config.toml
n_layer = 11
d_model = 896
n_head = 14
n_kv_head = 14
head_dim = 64
d_mlp = 4800
vocab_size = 32768
activation = "geglu"
norm = "rmsnorm"
norm_place = "pre"
norm_eps = 1e-06
positions = "rope"
rope_base = 100000.0
rope_fraction = 1.0
qk_norm = false
attn_scale = 0.125
bias = "none"
tie_embeddings = true
parallel_block = false
init = "uniform"
init_std_qkv = 0.0209
init_std_o = 0.0259
init_std_up = 0.0299
init_std_down = 0.0299
optimizer = "adam_hyperball"
lr = 0.00506
beta1 = 0.9
weight_decay = 0.0
lr_head = 0.00354
grad_clip = 0.5
warmup_steps = 248
schedule = "wsd"
decay_fraction = 1.0
decay_shape = "linear"
final_lr_fraction = 0.0
batch_tokens = 65536
seq_len = 512
doc_mask = true
train_tokens = 726000000
steps = 11078
dataset = "wikipedia_en"
Each number is 128 + 32 x the weight over its row's rms, rounded and kept within 0 to 255. Layers, rows and columns count from 0. The size above them is the row's rms in percent of the matrix's.

# layer 6 MLP up, 4800x896, rms 0.0299, rows 366-400, columns 384-447
size [ 99  95  98  97  99  98  97 102 100  95 102 105  98 101  98 100 102 102  96  99  93  95  99  96  95 102 102 100  94 103  91 105 101  99  96]
[[160 174 135 107 151 148 118 143 182  73 149 158 105 130 122 169 146 154  78 153 152 155 150 115 134  94 148 125 120 158 145 155 177 176 153  56 166  85 165 131  74  68 111 117 186 194  87 128 155 145 139 139  55 126 102 117 160 115 212 227  85 130 155 138]
 [148 108 147 150 106 131 165 109  92 161 134 105  99 122 127 153 140 134 132 114 136  90  68 185  68 130 137  91 173 190 165 160 118 119 156 187 158 132  90 212  86 149 136  94 140 202 188  65 202  68 161 139 122  93  63  90 114 158  69 157 151 120 144 195]
 [102 165 140 118  51 143  92 132 139 130 158  66  94  99 121 152 138 147 123 128 128 112  88 158  80 102 103 129 148 111  87  55 136  54 104 181 149 172 109  78 109 130 151 164 163  89 135 154 140 172 146 139 119 155 132 116 129 107 166 165 135  97 180 121]
 [144  88 125 130 130  92 127 108 148 149 104 125 108 154 134 158 123 129 119 147 101 151  86 135 118 119 163 117 164 161 126 149 172 142 137 122  77 173 187 150 132 180  95 151 107 173 131 133  87  96 124 151 115  84 171  99  99 186 192 133 121  99 161  96]
 [118 152  53 166 152  94  83 104 116 106 152 161  93 116 139 101 163 159 183 165 116 103 150  96 158 163 108 131 141 106 104 153 184 105  92 117 172 174  89 155 130 163 116 104 117 137 114 108  81 175 114 145  89 187 115 119 101  89 133  84 116 133 145 147]
 [100  80 156 121 156 149 150 109  96 166  91  96 139 129  68  74 121 124 147 194 161 171 155 165  73 102 131  49 136 117 153  85 134 178  54 125 146 111 104 114 165 120 173 115 105 177 116  82 138 156  84 112 141 130 177 168 158  99 138 120 105 105 111 105]
 [105 158 128 152 112  85 126 101  99 113 175 177 133 144 160 135  95 137 165 109 188 140  94 163 150 145 157 120 136 224 122 181 169 177 102 151 112 103 106 124 125  94  92 112 123 140 117 114 188 130 113 162 124 165 110 171  61  99 123 174 130 130 113  96]
 [ 82 169 161 119 101 150 159 100 165 110 127 142 133 147 136 111  74 152 142  65 116  44 100 118 165 125 107 129  66 119 171 161 180 103  63 138 120 117  58 133 167 137 140 186 138 231 162 129  90 204 223  90 164  65 185 128  85  77 119 117 119 115 150 140]
 [145 142 113 136  94 126 166 145 147  83 168 166  64 113  79 119  74 134 157 147  86 177 143  98  98 134 159 108 105 145  97 134 189 134 132  74 102  76 144 119  69 115 100 159 105 143  71 115 159 159 166 118 174 124 171 106 114 132 137 157 112 128 131 151]
 [ 59 108 142  86  91  78 134 100 180 172 157 150 173 183 122 111  68 135 174  83 116 151 127  91 135  97 142 155 197 131 166  71 188  94 165 144 105  97 106 114 145 154 112 171 185 126 120 127 102 140  98 149 120 121 159 188 164  94 103 109 130 159 142 154]
 [155 123 124 124  95 116  22 130  91 168  95 150 135 110 107 140 116 172 143 137 170 142 103 121 112 126 169 115 138 147 160 126 165 164 152 127 110  66  76  59 117 107  96 162 160 126  86 106  92 114 155 124 134 179  24 147 123 108 148 132 127 146 122 121]
 [152  68  80 143 129 122 133  90  94 144  97 126 184 130 143  94 160 102  61  72 116 138 104 160  71 129 131 136 152 138 130 153 116  60 132  98 194 105 168  46  96 107 129  85 144 127  98  84 144 116  83 156 124 164 104  99 192 131 125 110 124  91 151 165]
 [162 162 106 109  79 122  96 169  72 213 146 134  91 125  66 179 150  96 152 106 143 148 108 111 154 120 136 140 124 145 112  94 161 132 123 143 145 188  76 143 150 143 126 161 147 155 168  71 134 142  88  99  74 148 180 101 100 111 112 126  99 169 156 173]
 [168 114 167 150 151 124 106 154 109 163  89 143 218 155  74 135 153 159  73 136 152 176 123 144 150 171 126 105  87  91 129 118 153 101 120 180 146 191 121 161 157 148 100 104 180 162 112 100  93  92 109 134 179  83  51 129  64 157 148 137 125 176 149 156]
 [121 148 194 164  83  96 171 100 155 139 175 121 143 132  27  19 135 151 115  93 129 132 130 137 163 149 121 147 136  59 156 137 136 146 147  99 138 126 125 202 149  66 148 122 182 204 115 108 122 134 121 117 128  90 115 110 164 147  30 143 128  95 128  86]
 [127 111 103 120 186 161 123  97 118 137 109 142 151 104 139 135 156  90  98 139  54 139 146 162 140 109 121 142 149 137  77 100 102 114  74 115  78 168 142 163  98 130 143 158 147 104 126 147 232 132  83 146 150 136  95 146 123 140 136 139 113 109 138 117]
 [ 97 121 161  89 154 105 121 141 161 133 141 119 146 146 142  88 172 142 114 148 183 189 106 158 188 144  81 140 183 166 104 124 144 134 140 132 108 115  76 117 158 163  87 147  62 115 113 155 200 159 131 160 104 169 113 176 116 152 135 120  96 142  94 126]
 [112 144 155 133 198 128 172 102 168 155  94 101 106 137 122 135 141 165 104 100 116 130  98 164 148  89 152 129 196 105 138 136 120 112 132 136 103 175 123 174 117 116  85  88 141 110 136 163  92 161 122  66 122  93 112 136 138  99 130 114 135 111 123 124]
 [122  14  52  81 121 156 146 105 106 173 103 150  96 124  52 129 144 118 119 168  70  98 136 109 130 121 124 146 109 125 210 124  90 171 159 128 117 112 133 159 157 140 149 101  95 131 131 117 110 169 191 137 165 117 103 129 156 164 172 159 128 120 141 135]
 [ 90 125 113 140 103 162 205 106 121 168 134 107 134 147 124 168 119 139 166  76 159 169 126  81 132 158 137 148  70  74 120 173 136 147 118 105 191 172 145  80 174 130 113  89  84 130 142  77 122 105  60  83 176 132 166 130 101 139 101 126 121 108 120 108]
 [ 91 171  96 113  51 172 189 158  84 157 185 155 106 157  86 153  66  92 129 121 107 147 101 109 155 151 128 112 110 166 124 148 116 121  90 137 134 105 114 125 165 102 181  81  86 125  76 152 141 117 132 104 145 111 150 144 157 145 108 143  83 112 108 118]
 [144  59 141 179 147 117  98  92  97 108  26 145 141 134 126  87 100 118 171 156 100 121 101 203 169  84 127  92 137 129 115  62 106 163  92 111 156 189 136 170 148  82 163 165  90  85 130 111 112 123 157 105 146 100  71 125 123 155 181 186 171 134 141 117]
 [109 165  88 112 162 141 150 145 112  72 124 124 104 137 145 114 118 136 119 101 143 191  75 140 147 157  86 150 171 112 105  73 131 113  97 116 112 112 135 119 167 159 137 121 143  97 111  61 106 125 123  89 120 144 146 136 104 139  46 163 135  76 142  82]
 [114 126 129 121 158 153 156 114  64 157  39 111  71 127 122 124  98 101 139 143 118 151 150 179 103 136 145 122  99 138 166 174 149 117 182 135 183 178 124  88 115 160  84 183 101 141 170 126  94 142 119 109 182 113  75 158 119 154 166 111 161 140 130 127]
 [165 158 124 157 100 131 189 180  99 173 139 189 169 113 154 108 125 113 141 121 144 147 105 170 130  95  95 143  97 114 147 124  88 178 112 130 144 100 141 142 149 119 118 133 143  63 130  79  90 157 128 112 104 166 128  73 138 148  90 108  58 142 166 145]
 [127 136 126 143 108  74 103 146  85  88 202 135 108 114 192 116 103 116 151 140 189  79 182 111 156  79 171 135 231 141 101  96  75 137 111 129 112 131 144 178 199 113 128 173 155 149 162  67 135 163 147  81 179 126 159 100 113  57 153 148 172 145 134 155]
 [135 128 107 138  68  86 170 127 111 152 106 105 146  92 149 178  70 148 195 159 124 156 106 131 106 109 123 118 144 171  92 153 173 146 146 114 144 121 152 137  72 177  52 142 152 107 138  86 136 135 150 110 140 132 127 128 149 154  82 199  84 188 112 102]
 [134 159  88  91 157 116 112  61 119 181  82 178 144 137 161 210 129 171 124 205 126 174  96 119  51 162  95  65 115 123 131 105 145 163 119 136 162  47 187 141 207 141 142 100 101  85 164  88 138 133 191 234 149 124 146 176 138 151 180 147 111 198 129  78]
 [150 130 141 140  98 166 147 103 143 151  99  62 133 125 146 153 192  93 155 120 150 183 151 157 161 128 136 151 149 146 153  99 154 170 176  91  84 144  91 100 180 149 152 175 121 110 130 102 138 142 172 128 167 122 114 158  97 182 150 139 163  83 128 133]
 [177 160 132 150  99  48 106 153 170 117 111 152 145  81 117 118 146 120 135 133 109 113 170 124 137  92 123 145 145 124 138  84  96 106 124  81 174 104  99 116 143 106 153 124 127 122  92  41  99 148 150 143 119 103 178  86 153  89 109 126 150 115 134 152]
 [ 89 136 132  81 130 110  59 136  86 141 124 176  81 123 126 154 170  87 111 114 170 167 162 189 122 128 128 130 136 172 129 143 100  72 150  96 132 121 145 100 149 173  99 106  50 117 125 180  97 108  91 146 117 143 108 159 120 111 168 106 102 138 171 135]
 [168 119 185  77  94 108 128 108 180 150 127  98 158 113 164 119 153  91 180 107  82 190 149 108 114 192 112  83 166 152 114  92 132 126 115  78 110 112 174  89 112 127 106  93 158 142 103 148  99 109 159 108  70  93 120 132 201 145 142 113 138  93 157 131]
 [123 156 135 103 130 157  88 125 113 104  85 108 101  99 165  67  89 111  98  77 156 167 147 129 146  87  92  89 123 117 159 117 135 152 170 189 127  53 156 111  82 147 115  98  49  96 203 167 148 129 179 154 150 106 122 112 162 109 106 100 123  99 133 123]
 [117  98  93  67 146 126 109 170 133 157 117 125  52 175 160 120 134 133 171  97  98 149 158 181 174 130 126 101 103 148 136 176 114 114 137 114 117  82 146 111 135 109 147 126  92 123 168 135  68 136 122  88 119 118 140 130 110 188 193 130 153 121  85 134]
 [129  89 120 112 160 138 142 173 134 177 160 230 204 181 194 116  70 182 119 133  88 163 114 135  95 108 150 119 128  91 149 123 106 158 120 151 108 107 120  66 104  89 129  96  82 128  90 110 144 105 124 120 127 126 114 122 131  91 123 161 154 127 116 139]]
# layer 6 MLP down (transposed), 4800x896, rms 0.0299, rows 366-400, columns 384-447
size [100  97  98  96  99  98  97 102 101  96 102 102  98 102 101 100 100 102  95  99  94  95  98  96  96 102  99  99  94 103  93 104 102 100  98]
[[141 143 187 123 148 117  89 169  97 133 116 164  93 126 142 151 118 168 154 105 124 123 132 142  92 113 167 103 145 134 135 116 119 137 122 124 131 182 142 113 173 107 104 153 186 104 167 163 130 115 151 156 142 131 124 119 119  85 128  72 117 145 121 119]
 [127 177 133 112 173 104 102 133 175 135 132 130 150 192 108 128 133 128  91 120 114  95 152 106 106 146 111  79 185 124  88 117 112 138  98 148  63 109 113  54 133  76 138 149 124 165 107 165 117 123 109  83 139 167 119  75 110 191  98 120  59  68 144 126]
 [166  61 127 118 148  77 168 124 135 137 100 182 149 154 166 137 111 133  92 161 104 138 186 145 131 119 183 172 101  87 123 171 110 133 140 100 149 107 173 145 143 131 196 100  56 154  90 153  77 151 128 137 139 112 127  82  28 121 105 110  82  97  75 164]
 [107  74 168 165  81 161 102 131 184 126 113 117 119 122 122  80 102 128 135 143  64 170  24 170 146 102 117 172 159 143 164 102 158 161 153 119 109 129 118 120 163 134 125 136 157 136 128  82 109  79  83 128 101 164 108 127 177 148 122 162 119 130 107 154]
 [166 158 140 151 124 131 144 115 129 165  93 106 174 158 116 139 137 153  99 169  90 119 147  98 110 138 162 142 138 105 123  99  87  95 130 117  90 151 169  37  94 115  97 109 161  86 155 123 104 104 100 106 148 131 158 118 157 143  69 131 153 108  96 119]
 [191 111  92  83 155 163 200 144 111  67  87  94  92 128 160 157 149 158 169 150 120 168 133 130 142 197  72 124 134  82 107 138 152 164 135 107 124 135 164 136 140 108  96 161 102  98  92 134  94 171 161  83 106 124 145 114 138 120 134 145 158 136 140 139]
 [120 118 121 185  74 121  70 157 116 120 163 107 161 148 127  43 158 160 114  81 123 113 143 152 183 129 162 153 134 131 123 105 138 143 134 116 175 179 197 130 100 146 104  84  77 133 148 187 120 160 142 133 116  88 110 123 139 115 120 129 131 135  89  81]
 [124 165  80  92  73 160 141 178 153 237 115 127 132 219  71 124 119 125 136 154 120 131 119 161 151 196 136 120 153 154 127 123 132 138 131  83 135 143 117  97 112 152 113 104 121 163 130 175  98 165 164 162 153 110 127 162 114  75  86 165 153 140 172 113]
 [126 133  75 181 117  79 125 148  86 132  63 105  63  91 140 119 151 106 134 160 117 143 132 175 166 117 133 159 122 160 124 131 114 106 148 112 105 152 124 142 116 120 147 159 130 158 150 122 179  77 188 175 129 151 103 166 104  91 126  84 181  73  83 108]
 [132 116 131 143 209 103 118 113 102 141  87  67  67 146 147 153 146 114 132  99  62 150 112 101 187 122 107 123 128 156  96 134 150 116 141 101 107 112 147 143 100 140 168  91 115 164  49 157 162 183  57  44 114  73  92  66 113 177 123 202  88  99 116 136]
 [162 112  98 146  96 106  92 149 148 217 166  78 128 108 120 124 106 164 132 132 206  94 146 112 136 104  90 121 106  87 165 129 110 136 171 162 108 161 116 172 157  66 143 117 137 137 124 120  96 151 119 139  97 111 156 126 118 131 146 157  97 115 137 135]
 [ 99 135 128 158 177 107 116  93 108 100 111  64 105 196 128 117 128 178  84 113 117 160 136 110 136 132 120  79 145 128 183 138 183  31 110  47 126 187 152 134 118 174 193 112 147 119  85 161 149 140 131 125  84 161 136 119 145 139 121  98 123  74 130 129]
 [113 137  95 104 104 147 147 107 156 173 134 140 161 119 164 112  81  69 121 123 116 116  99 166 139 233 151 163  77  89 106  98 128 120 162 117 176  70 231  82 152 145  94 129 144 148 120 168 120 135 101 150 124  75 113 143 101 156 163 112  94 140 124 155]
 [148  91 174 113 138  73  99 119 193 137 126 146  96 146 153 132 177 109 131 122  92 145 164 129  82 191  99 112 105 105 159 131 145 117 146  94  90 146 164  95 131 176 113 108 128  59 125 117 120 147 124 135 130  88 106 124 150 137 154 111 162 215 136 158]
 [187 131 150 169  97 102 122 106 105 162 115 135 141 176 211 152 130  72 198 137  93 160 161 100 176  80 151 162  88 168 135 152 124 114 128 103 117 175 166 110 131 134 160 185 120 114 107  56  78 152  98 148 144 152 129 122 152 102 103  97 160 144 101 187]
 [176 157 158 115 102 192 114 132  94 124 109 109 117 133 185  95  88 112 122 155 155 199 125 145 166 149 123 133 151  65 126  94 112 103 165 104 120 148 178 107 141 143  91 162 136 177 115 143 159 125 148  88 125 105 140  72  86 106 149 141 169  76 154 161]
 [196 104  83 134 142 119 179 150 154 126 120 143  55 118 131 171 115 125 117 162 154 128 179 163 167 143  81 132 122 184 155 136 113 121 154 170 104  93 189 214 148 112 164 153 105 132 125 110 114 128 164  59  97 131 106 156 109 133 143 151  39 116 146 106]
 [144 170 102 112 124 174 125 115 168 143 110 114 119 136 168 180 134 109  94 109 139 127 105 157 157 135 140 111 117 139 111  91 108 139 145 205  75 169  44 118  82 119  88 120 163 102 158 136 111 105 169 101 107 128 163 198 124 132 113 148 167  65  85 110]
 [148 125 133 127 148 112 158 127 120 115 113  89 164 101 110 127 106 154 116 148 149 134 214 120 122 161 135 104 192 137 152 166 163 115 111 117 105 106 135 135 114 112 107 145 169 149  75 152  90 115 125 134 119  85  57 104 119 189 100 120 101 139 127 117]
 [133 119  76 127 129 150 137  98  97 141  49 101 170 149 151 128 147 128 110 156 137 131 125 130 117  86 154 181 169 134 149 107 154 101 109 166 216 121 118 137 131 182 107  86 136 152 124 177 146  80  93 149 136  81 127  65 142 123  78 138 142  90 115  87]
 [129  93 112 102 163 120 113 135 176 107 120  85 156 125 157 125 173 184 104 117 132 138 116 112  85 143 112 141 177 135  99 135 223 121 150 146 184 154 146 128  83 180  97 114 135 130 213 119  89 122  89 123 121 146 146 126  81 155 163 115 151  89 105 111]
 [ 97 131 106 136 102 152 156 143 137 145 181  80 131 119 130 179 129 149 126 151  90 160 117 156  42  97 133 172 131 115 165 119 135 111 202 167 119  98 110 148 154 119 110 171 169 140 156 117 160 181 182 182  67 128 151 145 142 120 114  83 134 109  61 177]
 [197 166 128  92 107  89 137 142  84  96 180 131 169 106 129 123 147 154 146 132 144 145 156 100 101 104 103 123 117 135 132 150 130 178 169 199  74 128 152 185 110 127 137 118 103 173 140 134 148 128 119 124  45 127 139  99  92  98 146 155 164  72 152 104]
 [135 147  89 121  95 168 142 125 143 123 184 206 180 103  79 138 101 151 117 142 108 152 149 146 161 183  87 116 116 107 137 171 162 169 110 161 102 181 137 154  66  78 138 129  74 107 115 127 131 134 116 176 121 135 133 117  87 108 183 129 176 124 156 122]
 [123 142 105 133 135 122 105 133 148 116 114  35 139 126 106 161 118 147 139 152 102 135 105 123 148 169 121  70 116 132 158 160 137 104 155 120  84 139  71  82 102 155 139 130 127 153 144 138 169 123 143  94 143  76 169 148 112 151 158 160 234 114  92  92]
 [137 140 129  89  76 120 119 126 186 147 122 192 170 139 158 185  59 167  74 120 122 152 139 161 151 111 122 114 164 181 130 142  66  80 152 134 112 141 140  85 143 144 115 152  84 150 109 178 137 108  93 124 127 130 133 146 121 135  74 128 160 168 111 123]
 [126 149 133 156 103 147 121 141 152 111 153 120 135 149  86 152 118 134 116 188 143 156 109 170 134 118 135  76 102 100 123  58  95 107  86 149 115 138 153 128 111 111 115 119 158  98  94 189 158  83 107 183 117 112 129 128 121 109 121 101 124  66 124 157]
 [123 165 164 143 107 122 123 146 114 114 164  87 157 119 100  93 128 173 162  81  79 112 164 138  73 156 169 122  82 131 145  64 160 145  99 193 112 126  90 167  95 131 158 108 155 140 142 111 130 132 128 113 117  89 155 103 152 155  65 113 149  65  86 149]
 [108 160 135 138 123 138 150 141 113 162 123 153 146 135 155 186 130 143 119 185 148 132 112 114 112 130 169 197 126  91 119  92 117 155 151 179 142 106 109 153 148  99 121 117 133 133 107 148  85 120 174 118 128 138 176 112 120 105  66 116  85 157  96 131]
 [114 137 165 112 102 114 160 145 100 135  88 122 141 128 159 154 137 106  99  99  49 119 134 137 133 128  95 100  87  60 147 107 174  39 141 112 119 121 156 142 112 110 154 149 216 147 130 127 137 118 176 124 153 129 106 137 114 150 167  93 110 128 128 139]
 [ 74  97 145 168 151 142  92 139 152  97 125  42 142 116 129 186  94 165 124  57 123 120 126 135 193  97 121  80 125 145 169 138 158 127 120 122 117 183 140 152 112  89 177 149 129  99 150  78 125 156 145 143 138 105 118  63 126 133  81 142 157 111  99 162]
 [106 102 106 155 145 180 176 103  93 124  89 151 112 112 122 122  84 109 135 104 165 155 128 155 124 178 101 140 111 134 142 166  33  66 193 121 123 116 115 181 157  76 129 159  90 136  80  68 124 113 157 173 165 171 177 126 149 131 128 131 145  89 143  75]
 [ 43  66 107 160 110 122 118 129 132 148  91 152  98 180 109 145 105  78  97  86 125 137 125 173 143 197 110 108 150  86 141 132 121 109 119 170  78  84 127 136 196  80  26 113 123 165 123 120 128  98 206  70 129 106  79 129  71 157 158 190 170 119 167 138]
 [111  93 147 177 147 114 127  81  91  87  75 100  90 155 125  93  59 175 102 165  96 124 132 108  70 121 140 188 102 121  88  49 117 128  71 116 117 110 108 128 145 138 165  59 145 116  78 163 148 151 203 138 138 127 167 134 127 131 149 169 138 151 179 150]
 [138  78 134 159 110 175 115  85 107 151 129 135  88 148 180 174 122 158 132 106  89 124 144 189 141  78  90 174  59 130 158  93 164 133 149 158 166 142 149 123 156 121 126 104 153 104 161 105 143 129 213 141 104 110 116 112 102 109 136 135 178 170  89 128]]
# layer 6 MLP gate, 4800x896, rms 0.0299, rows 367-401, columns 384-447
size [ 98 100  94  99  98  97 100  98  96 101 102  98 103 101 100 102 105  96  97  96  95  94  95  95 104 105 103  98 101  96 105 101 101  97 102]
[[ 87 111 121 103 163 110 150 121 124 193 113 162 160 130 123 166 116 131 108 178 105 116 154 188  95 118 125 102 124 112  63  84 148 128  86  67 116 111 158  94 132 155 164 105 145 107 173 165  72 137 111 136 116 165 117 147 133 209  48  73  91 143 157  96]
 [103 147 168 102 145  90 147 126 151 158 161  66 166 139 188 129 184 126 107 120 159 114 111 152  98  71 100 106 135 134 105 116 102  92 122 114 181 119 118 125 147 147 100 119 162 121 118 160 134  88 139 104 167 116 126 144 185 179 135 107 120 141 163 131]
 [115 136 161 146  62 128 105 126 129 179 108 115 116 160 127 140 121 134 105  97  97 169 111 153 128 131 122 132 137 137 158 120  99  82  88 144 135 130 126 166 120  58  63 161 158  99  81 160 116 162 161 145  58 143 132 185 116  77 173 112 117 104  88 190]
 [ 85 134 112 200 122 139 113 129 117 129  85  93 134 151  86 121 160 197 115 134 114 102 146 101 167 147  98 125 106 234  62 111 134 143 104 139 116 104 141 146 104 141 120 119 124 111 136 163 151 176 141 117 146 151 142  91  88 156 111 128 132  84 136 102]
 [174 119  82 108 133 140 135 163 158  78  63 130 125 115 100 155 106 211 148  98 125 197 110 138 171 158 168 132 134 110 127 149 157 152 105 125  89 134 145 145  83 106 122 140 180 121 115  99 145 133 190 186  80 152  77 100 123 148 157 119  73 104 169 121]
 [119 127 137 120  92  95 104 125 129 112 136 124 139 154 148 132 145 165 120  68 142 168 115 133 160  99 104 115 152 134 163 155 188 153  92 147 100 134  83 170 106 126  87 144 148  61 115 115 100 160 124 102  49 131 113 133 161 129 163  85  96 105 165 115]
 [115  85 104  81 149 116 171 165 112 157 187  96 161 153 112 135 118 169 128 106 129 111 109  78 165 136 129 122 141 209 176  90 149 177  46 122 164 143 143 160  88 115  94 135  91 140 183  91  92 127 124  48 121 146 134 106 130 117  52  77 113 105 114 119]
 [108 145 150  92 145  75 145 140 157 151  35 158 106 201 131  92 150 161 152 160 111 192 149 135 141 144 128 111 120 135 147 146 128  86 150 144 114 139  93 153 128  60 108 170 159 154 158 161 117 121 166 154 116 159  76 151 123 115  81  57 116 126 121 155]
 [105  93 104 110 214 160  91  71  95 115 105 122 118 132 184 184 210 178 155 129  90 117  94  46 136 124 117 122 105  93 130 171  54 156 160  88 115 132 130 137 198  97 210 116  82 168 136 121 149 167 162 122 131  59 120  96 111 126 131  74 120 182  86 111]
 [130 188  80 122  93 135 235 158  99 145 155  99  64 115  97 119 110 126 106 114 119 102 238 145 119 151 119 130 142 148 104 129 107 191 142 127  99 149 138 159 126 120 144 152 187  94  88  87 122 166 116  43 114 158 145 147 133 172  84 132 129 131 224 208]
 [125 182 133 179 129 136  90 111 169 153 196 117 136 158 101 132 124 196 123 133 172 122 188 137 182 131  83 154 117 127  99 151 111 116  65  70  78 124 114 156 100 140 119 132 142 116 125  99 106 113 167 150 101 153 129 152 119 157 130 142  92 112 110 100]
 [141 144  86 173 109 106 136  76 145 129 168 119 181 122 149 111 124 117 133 111 120 118 142 148 160 178  82  84 106 116 116 138 164 112  73 142 183 119 145 142 108 125  92 118 108 128  94 144 126 153 168 187 124 128 176  83 150 107 135 115 151  62 133 159]
 [114 187 117 148 100 164 100  91 130 108 118 171  80 154 166 189 220 187  69 108 147 126 209 123 169 134 139  99 160 173 188  96 134 140  98 168  92  88 119 129 131 133 131 189 108 147 131 123  90 101 154  88 135 167 116 144 152 119 123 122 131  85 152 128]
 [104 165 139 106 138 119 149 108 133 106 104 145 169 144 117 127 123 182  55 154  91 146 114  79 137 132  83 113 131 103  87 100 205 149 110 105 106  71 171 158  88 127 138 117 137 137 110 169  94 137 146  97 169 106 165 117  71 115 196 164 138 109 143 153]
 [162 156 114 169  75 121 181 123 117 148 193  88 141 157  90 121 111 138 133 110 150 122  92  98 153 111 168 140 107 108 164 149 107 133 124 142 137 154 180 153 108 105 123 130 172 151 149  80  90 105 165 109 132  97 197 120 113  75 162 143 133 120 146  95]
 [173 143  70 156 160  89 114  81 162 122 122 133 101  99 134 129 122 132 123 157 129 128 171 139  85 117 148 106 120 158 154 125  86  78 178 127 108 154 161 181 114 104 141  98 203 129 157 116 100  56 100 119 104  95 118 139 158 128 128 139 148 125 227 123]
 [122 147 170  85 141  67 109 114 127 142 145 218  83 175 198 135 180 118 176 113 127 143 192 154 108 161 105  69  61 162 101 131  95 141 122 129  96 136 108 144  97 121 133 154 132 101 112 109 102 124 165 161 143 123 120 189 142 141 198 114 146  81  70 133]
 [104 118 143  92 163 112 199 148 135 144 126 178 185 154  86 136 139  91 131 130  83 191 128 153 174 132 171 127 136 149  60 104 136 160  96  54  81 101 161 144 111 110  75  77  88  91 153 158 126 154  95 142 134 106 189 121 108  72  77  68 169 141 127 154]
 [156 102 180 134 171 153 133 155 157 107 127 119 150 153 131 132  87 188 120 118 179 148 118 135 169 157 168 113 152 186 122 184 155  98 139  91  64  68  82 196 179 104 125 142 172  70 150 141  88 122  96 176  98 113 106 118 138 140  95  80 202 100 151 209]
 [ 98 137 129 141 141 118 181 155 124 163 187 107 148 136 154 189 133 123 154 162 115 141 137 163  81 171 118  67 131 110 107 104 182 168 123 105 181  66 130 157  87 170 127  96  77 137 118 164 120 168  86 143 115 102 196 123 150 130  73 153 142 163 137  55]
 [123 108 132 162  80 117 118  97  50 142 209  88 127 123 172 171 132 106 135 128 125 104 130  98  95 140 135 145 102 167  96 141 188  84 146 131  89  76 103 157 110 125 113 116 171 148 113 128 172 160 118 149 122 130 127 113 130 156 149  88 156  98 109 152]
 [170 108 157 151  53 181 134 176 146  96 122 134 140 118 192 107  65 161 127  94 159  94  86 213 120 144 125 126 110 181 144 170 151 147  99 146 109 149 166  86 115  79 121 161  78 146 104 114 146 106 174 164 169 118 104 150 103 158 118 161 144 135 114 131]
 [133 121 133  91 140 135 133  59 198 142 172 158 134 114 153  78 139 153 133 124 116 128 160 103 216 155 132 199 117 108 137 131 119 155  71 175 121 130 138 175 167  77 117 140 146  70  62 168 113 167 183 127  61 141 137 176 111  60 155 115 118 123 111  96]
 [127  61  61 146 134 156 132  92  94 154 148 171 115 119 117 143 128 149 146 138  85 107 134 162 128 147 110 153 143  97 121 151 196 117 130 108 151 121 161 142 106 102 177 127 130  89  74 167 143 156 160 195  63 201  99 141  97 103 103 131  87 127  80 105]
 [ 70 143 144 158 120 127 161 116 118 150  95 133 173 186 171 133 178 151 121  98 159 141 120 157 117 151 159  98 108 176 170 148 109 195 148 156 128 139  88 108 170 137  67 119 139 105 111 143  95 102 182 164 172 121  67 136 170 137 114 125 137 164 127 125]
 [135  63 177 101 164 126 200 128 177 128  88 150 103 138 121 125 142 116 159  91 146 161  79  75  83 132 162 111  99 119 142 109  94 128 110 117  75 168 153 116 181 143 163 113  89 111 198 152  73 129 113 187 146  74 150 152 114 130 153 152  66 145 110 128]
 [129 187 106 109 182 155 105 172 195 193 103 102 139 110 172 105 111  84 165 146 171 140 130  96 119 153 100  88 140 181 144 112 114 122 127  93 142 167 116 218 129  78 159 202 132 166 134 109  69 158 132 208 199 129  58 138 104  79 104 156  97 190 113 120]
 [141 124 163 130 134 131 118 118 145 118 108 159 115 110  80 123 163  97 146  89 126 180  98 131  71 122 167 160 169 174 154  94 162 151 125  90 154 125 103 151 129 154 142 114 167  32 105 151 178 119 125 135 113 172 187 149 112 161 155 106 178 161 151 149]
 [101 134 129 181 101 157 150  88 155 180 149 120  98 145 181 168 121 167 181 125  92 125 164 175 109 107 159 150 116 141 142 142 144 110 146 149  98 111 105 138 125 152 197 125 191 150 138 141 173  88 105 124  92 102  70  95  93 165 102 159 143  40 162 207]
 [ 89 124 125 111 123 147 152 119 125  83 156 135 154 139 147 176 116 176 141 143 111  48 139 109 134  65  85 101 133  93 114  79 129 139  77  82  73 127  94  76  92  98 113 134  95 125 163 179 125  94 149 127 123 145 142  55 141 134  93  99 187 205 139 130]
 [137 136 158 150 136 153 179 111 152 136 139 144 146 103 133 123 129 131 143 108 145  82  74 113 107 114 154 167 119 116 172 133 114 131  49 120  97 108 131 118 157 130 130 142 146 126 128  84 144 105 160 121 107 125 111 106 143 145 158 166 142 122 136 108]
 [ 78 110 118 132 105 198 143 111  97  88  85 172 167 159 186 134 116 183 100 141 126  58 196 145 101 140 144 155 143 165 126  93 149 169 101  97  54  62  58 156 151 132 152 101 144 105 135 109 105 192 171 138 154 178 132 150  90 142 148 112 132 125 150  89]
 [128 154 110 114 117 169 140  83  82 117 168 114 112 170 163 184 200 152 126  65 165 104 106 200 168 113 126 168  78  62 170 117 150 116  88 194 109 120 156 142 138 159 107 123 124 110 124 150  80 145  98 151 189 101 143 148 111 153 156 153 113 119 151 121]
 [117 185 141 171 133 144 105 132 150 118 213 121  78 108 182 120 128 143  87 108 147 111 161 145 151  77  80 158 161 109 108 104 110 109 124 152 136 116 121 185 140 122 136 173 191 120 137 106 133 117 154 105 122 141 144 173 120 101 139 183 127 164  84 233]
 [115 133 138 123  93 102 129  76 154 151 110 164 138  85 176  80  91 116 118 161 122 106 106 165  85  77  84 125  73 109 167 117 144 161  90 145  70 172 168 167 132 130 185 187 111  90 143  86 159 132  93 133 150 136 147 192  99 118  78 205  90 160  72  83]]